config.yaml
hidden_size: 160
head_dim: 32
norm: "rmsnorm"
qk_norm: false
lr_head: 0.00711
decay_shape: "pow"
Each number is 500 + 40 x the weight over the matrix's rms, rounded and kept within 0 to 999. Layers, rows and columns count from 0. Numbers have three digits each.

# gate: layer 2 MLP gate, 512x160, rms 0.14, rows 191-204, columns 0-159
# up: layer 2 MLP up, 512x160, rms 0.134, rows 191-203, columns 0-159
# down: layer 2 MLP down (transposed), 512x160, rms 0.125, rows 191-203, columns 0-159
gate191:512523543541481430543463491517563503498457481527471444628544448511501480526516450511534498586500445513459530500471523442521437517578543430553414467493456491433480532530453507446428501543494535493538459438546485467476464541520498494485515517502534517565528488551511441491546504490424474479451564479513539464497535434568420491476520540537464411521495601521464567503480522511562504544551499553521541442465548504502511476548445457530561504518465534578485476478439519540448516552497471
up191:489560560510490455510473518485528518450525494552491435611570490494548425521544462569536504595478431565465493469481509494541418470576544438508484493483464482424540467557428482516473513501526502500498480471503462437532453557472497496471514489460520499517509432559526520527495523523483460487470510480546554520422536480520448478477468491507492458494502596567474531540512547499521480480548434483506536438481494481449522500552449460513536507569471563558485497463427508539490504561459499
down191:457463512480481511555510539542494495507546494527486543503511517455490477510550487503565448613493432516525486533512526516496450555513523526451464542552560461509556434514466469521478499496563559474424449550496536459499489525392488470447511598488530532523506483522500562528534487498504513501509542463560536511449540475519439460319507471526507463531536426428493475562475603561518459474500508432527478549500517480462444608587488495509553555478565474550507503498523502565519524551490470
gate192:598516467530511508508484547420575434569512475453521467475411539479443433609539482464521512514455507542481519496549494483520523539573468441600467496437492465557546476550551509508508517489525503459463525495514459512510588510497540486486535535480533519542505600497429562587588495531530542521458560491479418492467436546545522512472520481498444489520430534511504552448535530521475536562453544602549502465539511473522541470503426530547431476444405463492436545472519563528450480525458495
up192:535534504497505508456471526583526427483550450520532526454492545518509485561496491460501612476486480479523542461466513481472471533549543532475481440371487511558479499519485523492514414531498461476515492546439467477434583451534437465485566490540447519527428535499455586492508433534507395573494472480500486498421527496495522473481529503494504468552520468535510513470556583512542525533431561513503435468559457547510488509481561553509539516462482429516554561520486468489506454511511480
down192:520539485492515504475468491545579421553502471446577460509441507513529400469448526481523475490498492477463532513528511561572535544556540481507524453468451414542543475507544523463507469513494497490534582521426453519433531515534458471534545438570515462495473540516518492512451465459472442509493483485474490486436466455525540487399500473535552500526504512480534467521603507516501500541488441558485517538596485554510546517480531547560464562450500507585519518483491514456523515504490517
gate193:556519434476531567512473499497439488526484512500475540545461524471475435462451488609462539438484579554567544496522500454594482439508599552521493566469544571489492374577468500472417441526530534527588599495413519508497432486542484488527436428501398493522447440468545531476538509617535503582433472413451511456440523517529545460505451432529496592562525582497469460530453515506447462454516550546499499577489458516509512499523483490430497452499510484459506533479505462491503560563467541
up193:459476465570509430492459578437557517518503419472457479483480493393477577513530613452480443510545489461504530498479506469462504515409443501464440446503426408490431547400569471490532516457513532442474491493546487459571464486445446468502544513486601532530517548501492446520524475444507508465596468531564472535559539531512456491506509511569554429487487519521545506479503462422528418430471443398549458509552545476561555487562540504456498522467535547535481489518434613498594436469624427
down193:466516523492488464464570504498584515554577428540456474457510493506486509555404606483520454446526491427482503459529511542519489473423493463539461393557457414506494498380554541521545500529469464503476504493490478491498525483383407486539513473496637542528522578515485504476452421458551499471592438542509518503586462519571515448547473520471482488494424410506517576525480466484503516458450479441475431523550614469488546522554527517528473496463503543504521461479477562548519514421597458
gate194:586481506484546563470480587503522516446483506564501480429468436529555469469433530534446489506514510447471471518466518637552536442526551489521543442501516455415448466488529499491555483478541550536521474535486472559537458557536509495464502480449463465506550574489526494492528453457449500497439459449518503505569427482524566458473547539507496568519558567436445500508443529507515500551469584521537463521598503585437521515559433511509459493473549454474527584391527546523484435442468565
up194:531448504448494509512492449473497506384450569459473507493504529563516499455578524541511449487421482488483544555459458508395484522527421549460497514487535456534596505582416521523523498601562381507520485437525558489445524547391567416524502580553516435570485502471458452536491549458537510533472503536470433585512482510392529548516454527422494494564503475564526535553586400638510439460545452520484527438464513526483517508544536511506524485548499505499554504605523478475471537547626492
down194:592420513530533493498572518441471479515536541466495455529527534537502507439516520530504605468556523528466506604470523462370454554512529484501512523485451578525583524542543544477492541565541442528591479436455502484523531517412508462506537472517514450526566484528498484433466496366555562556544530484429552521563484495519449518543402490406524552509389460574470449514574502581545485567505390533452456597499515564528530466495547501470563472484434544480468455552516472459517496542652501
gate195:490471468509474509507532550502480538519476513518510483513546501513459465515502517444452451470441488564480543556503520511559475511558515501513569456502537503468502519525497524538471486520472420472490522509476492495465461515528467446434454446462430472547504496496528505468530503568489510471528502497515516534446563515539478413472473489482482559467480473523454518512536552509518475555538525521437506527443451521492443529526515477509467460511498559468549502480536477479493499496518546
up195:524523595531555549553431486516491481497461468475540499502541487502507483499494425470489570527489483510522526546516446497475542520551579493492485537521500524496526519531505478521543517457532531517511540547508501530514473529555461474496508528559482465485517478462464480508518490450513512490524501531457492479500487489499495512480506502468505516529517478495501489504483534483527537508488496514525509491447512493483535512497519485509535516519455500542498536525483484532498510511486474
down195:523516508567520481511481512532520489478461531528533516489482471522519521527492470479513534534501522517517548519497533510451538486490508509515495494503524490459468466526474505506541482474502510525555518524531491496516525538585502466487535509548494531506484481442500498424486499497524477505483493521486469541460537488498480548490446497467512488537529543478489503467524553522518496435516549481486481543478510524517476494522529492506489503519443494494475545474461464519433491492458486
gate196:479477517512472502506507524566480560550497447522538532499433475497534518524464518535491486509460488549525471503535436489566464458478426482486548529502521465483556409467547443465530487510500477509491553536506530488546487507496490513516549483523477546480503532471458520482500515487562551483481532491507514528535472595478520550499524474504474539591500554503504484488490507455515539453491464549458516576501513525433452491566467502468486464471552513487522484474501476467460483516491462
up196:484509504527473512507551515470509536515566477494550472507492498545550492489491512529525508480498479468474462456534488526523483503469548536518539484527492516545480482497508457497548435496554553540487518471503480487462521547472558510479499499527485474453476510469507498510515512548506526534501479421513524470510535540503503567504468481477483468510481469553472533480527518513488494493538478456576381464478459520547522493482525521498468499538573493527481532493532445507493524450503557
down196:497488450531436522522501537466461545485502500511495520493480500475484414484482501515494461492470526492446499503437473530513507475450529525491500473444522463516470487592472463491562497528474502545527509509507496475492559497451535485508536510508486556462452514478476523501528477543449501466515558426557502515518501470513496562548463472525486467515555434478492531458486476434494532463513476530490463522506463505467506521511457479469483444496532501515522480455516467517543520567540501
gate197:533545439473483562478559451468438503469536541508397490539538483500501483484527506535524508474492466471468446431524460457584491532547560585551445424535515518502557508511517513451517502495585487524546523459532412492500617560512503468529520482548504509417507467491550520547523526574507548506521539433471462493481501494456494577492499507554476572585483503486438517480449456511449528476512556453408515547489531578420483507508464536490439474486555485531499532448512459502509502536492578
up197:493483472512556465553469417426521509543508554487507441514449469461504502508417478487566451552419547501486517507512520532415517490526479353473482549499492576531533494507486512448547484460497519537471519546502530536541485452478556505567482480476550542559573507473505441524432521526490483488511476528501541502461482496542529480491450528533523494472473508475486443544469507483563427432524407503513502561464505488503590524509510500499562520502529459433542446522535577493448553515542524
down197:480518491520509506531488505499486540512435510514516469500522471505531550450491474461543496539447518526516527502472487501459591458455530365437493551492504532505523516506520518467545515434511514541481571491618595493519479548502475508571472495416552560497437417420499474515451502459472493569448435476394472480509478415462534520538450563445480518498534466498461483535446491458581519485516439531463466518491437497549531456439495474500503559563489489448513501460561562509503567556440482
gate198:518524544477487532519503455519583511511464485506455453485455523481480455460435603507511485457509446454490472489530532423435496492596589389470448407563505490530538508550539568594593556467516540527486525484532498523558439513518457420503494521476488502450505543518529586436471514484509512425478497451573558539496505570518480425472506528519448532496505545557484429517504527520417524497443472531524544499493494522536490541546574443533605479450451521553494588483549473535490505447529501
up198:497549459577517478432489483453507488467540520480500516477521466480502568466547432496488597589441549532497508521422399518565546546414471539467565548442453505420446505498543437429477471513518478505452427461487491552414611431543485571486532510564527491572504448505376398592446446473549416552583509486520470417552508499469468501451449498530544497495480472469508499514478432451526495513486545475452456485582568517447548441402448553511446513567555510524498455454484444479488509528479540
down198:538556442500592482442582514467521487451506490502459430436569482554493560461514459518498486589488513476510436491440490489522456515490454429447496508412565561398431490493549465476567427483515543470495589474517448572458562554560502561493437516506495537549551529448477386591517506449478428518552510404494543456486435519460558457559568528472604479535541509447549564508506461500544502413452517569427532501590575522551575438390438577502556493542514510529486469507462463435541547585505564
gate199:508524466503466469530567531396589422431503453510433486455459503545451494520508607556481474494572515493453550597518574547490499525453532507438490502450458421534488481519513504471554430379519485546496439521539525575476498549493470481449491408567541418569565469509505428464518446504571507518446477543491489424477532581422520434466580539434487544500453493438485512554487469576523479524514464476485484489512460441470550445451501546566500481450543443485489493495480443565507445538552443
up199:431410444498522433385479510531455510483502456465492576530524589417450485469477452498480432506502581523501461489493495427538545496434468465518462572480452523490538484505572389534496543530501507412491524491480504409473526418552487506585481547562470578484514545434469490574490519451459506521500557451479512564554467498560467494536399523512479492544519574526464452441450455475505473471501502497457510512445587501540465504549491488421517533574450550495555511460420571442502558464543542
down199:526559424452546416467508470502553532494505483521470556427463465530477489435546547556420476470479572495496444435528465478547536476484546413483501508485528533495510467478511410440405555481482525519462537488528520480506405472525574441600495562460447618517472532548518501474527474498436495529548562517466519508538520536565488473603456608452497503548465532507533546472562465480513491517507507545484364554530532586657575479453518544547429526506489544544544494442512533463504542488493517
gate200:499505495467544520544474538501464443491576573499476522543527499472442507534528511530477500526509474542554513561471473481530497458549475464521497489582494486503546513454442441553432476494439423511522531481440488534455489486530455451521500502478461532574504536515508502444485488472485531553500487540480505511464518477555447425484496525502472474485526464485514501498487498499512466536448494447486509420513465528508493472497483524466472496515461483484470481496460504557497490543515509
up200:507473512493555561577501537500530498540545501469535512486545507541481535520524530504481480436493533445548526527513473526551519496519466505484486518511544507502477495433489454487465474468476503471475568474443515481449481476511509495541528494527467547518494507517471520487450527542455530550477460491491468552524522474565466448459533462504455499491552485521523533529538504495487546503500512503475489428553502508471503479558496494470505455521532465541507500497447532482442525530504496
down200:429525506432455525510527494540490460511496470465475482458520503508470531510521519470480497546514552521539555510548478480462515498504451502470537518526439555532488476476524539479496554530522490511431477515466524416496493526480524511503479522543544503540505473527415469515493534494535522513483495500519490542530474541547508486427481446431512514444489578484530522550491508436572512452483557470478502502528545490504416528521476489437483515468476474476520477508492504548470562498499507
gate201:491525472485449520488523520520465476492485462522505543486539489566512516523498497511487496488544495563512529458542503513506490513471493524534528520491494526481514546483526484457483498509489525460497522507467505522517481468540555515510571496485486510494500519481487499506446501505506487503511469457469514498549485513497514517548524514491489498500509494508523506517463479473495468474540512495496438507461460525475537504508514536484491470509562520521510478497498506529509505489492538
up201:525544476458459479490477477486472528496510500465503529502496516490491536513517497503514487494468483466485516504481475519463519520509514477454498520507468502524509484507464477490480516505543492523507545519512478523485470449487497529477489483483514504525543489514522517506471491491543485512512459498461526525503513501494496469515461506543514531514495473484503470521491447479520463556574505474463487502433496509513488517474534449492507499510502510486469505519515516498528528542478478
down201:533515508489509520507484525480501487466479478491506479481507459512481496459454503491486486497463525461516526481477520504510475464472482484471496499498459491526518533545483483442496518526485479528485524484505511504506478494509514525483518500496498512488490545500492502495534504534470498529541465477508472525498507537509491521512522510546527519504517471512484490492479531483493489538528489505496487464497490493493512472471541494477515521460481546453475531489484510572464515485511488
gate202:500502498517479498504515531511473505500496510501480517506519484496498501484472519475462493500509485489487504537504490482505544499513465515478492495495491513503483513469493512475484515504489490512493517513506502505510477499504519508518512475471511515491517511526510502499497504538489490523520504496513518476502508514513504493520494498490494493495499519524482505501509484529511516496482496516501483524519511511487450470498476495485502522484533507492499496526505488495497478507516538
up202:484491501510513488493496510496500513470500489515480491493502510464518505497511483500521509511496512493478511513498477483525528492515502504492510499501504532504470493496503508499449515484509505505485498495521495489487469475490484520495521502461482487472514478500496485458506487515506523471496486521513518504504531508475483501528515508517508506500526495475533493517510511526497493483481512496476510520527499513506502495519492502487502533456507494485501508504495506513492480494509496
down202:519496482494498488488486518520488499492505515493504511493512483476498494504512522496495497506498488509500516486493502495494499485518492515493509493504499484496496486494501503511485502513507476482475491511516475483484518484473464510501490493465502498519504489502497492502487528478490520492510501516500498499499495507501513474481524519494508517517495496502513501481510496479531509488492488509500494501485487489503503476483506497500497515498477489505495509491515494506497478516478487
gate203:486470492478487506516527500477501506488515487512502452421452552491532505518531485435562512481493477481538473526484463469445455453511520513480455510539488539562553496512485508537485492485508509542489531512483513549519535498484463480461504487514508485521516539448489457502499491508487537482495458501424506501477493483449523506490498517542537536546497477462514460487486511532472489498508491509475507509516543458499514500534515531471487500487473481463506476455481472510499527483456513
up203:558490482474504540486517517512487528540504480477506498482508495504508505515470503466530479491520515522554476473499479532528495472505527495489459508499471501555555445499532486520500462500541482526513495506486491510518530523501447499543497509487549527510453533504465497493461496525486474526489471479484521537499500521474499520491496526497507515551474503486511470523474495535460496484546492540465529549529525490457466491491449551474441476471499496507488501476510486498495504506491512
down203:516483521515517477499524471485467487499509525501529495523526506496483472511543476490488490488458516500524528499514496522489510478513542458498515511486498517553506471518523506484499490464486465493482518518557474480472487500507506500521479515510490511510462505505449524465460489507481476562512512477484524545508492527511459490462508492477518478496486515514478502467503510475515498493497519496545501507484506471533515535499501475470522525508497469464524466478529526554508463487515503
gate204:540531484410474480526542444605539438520596582571460477499539557473497519583582462519457452491546526443489505531439528393606523504607559456506441525375482505576535445469496469495458495487442549486532616493497485551383502407527475448524472649555557539477572491592522461509532479520528521424427439461511523415404503433427496459533552509557532494443476500428490444433400504560550514538527544512588530501568504431576482407482445479550478454454449546508553436418485545564473456468442500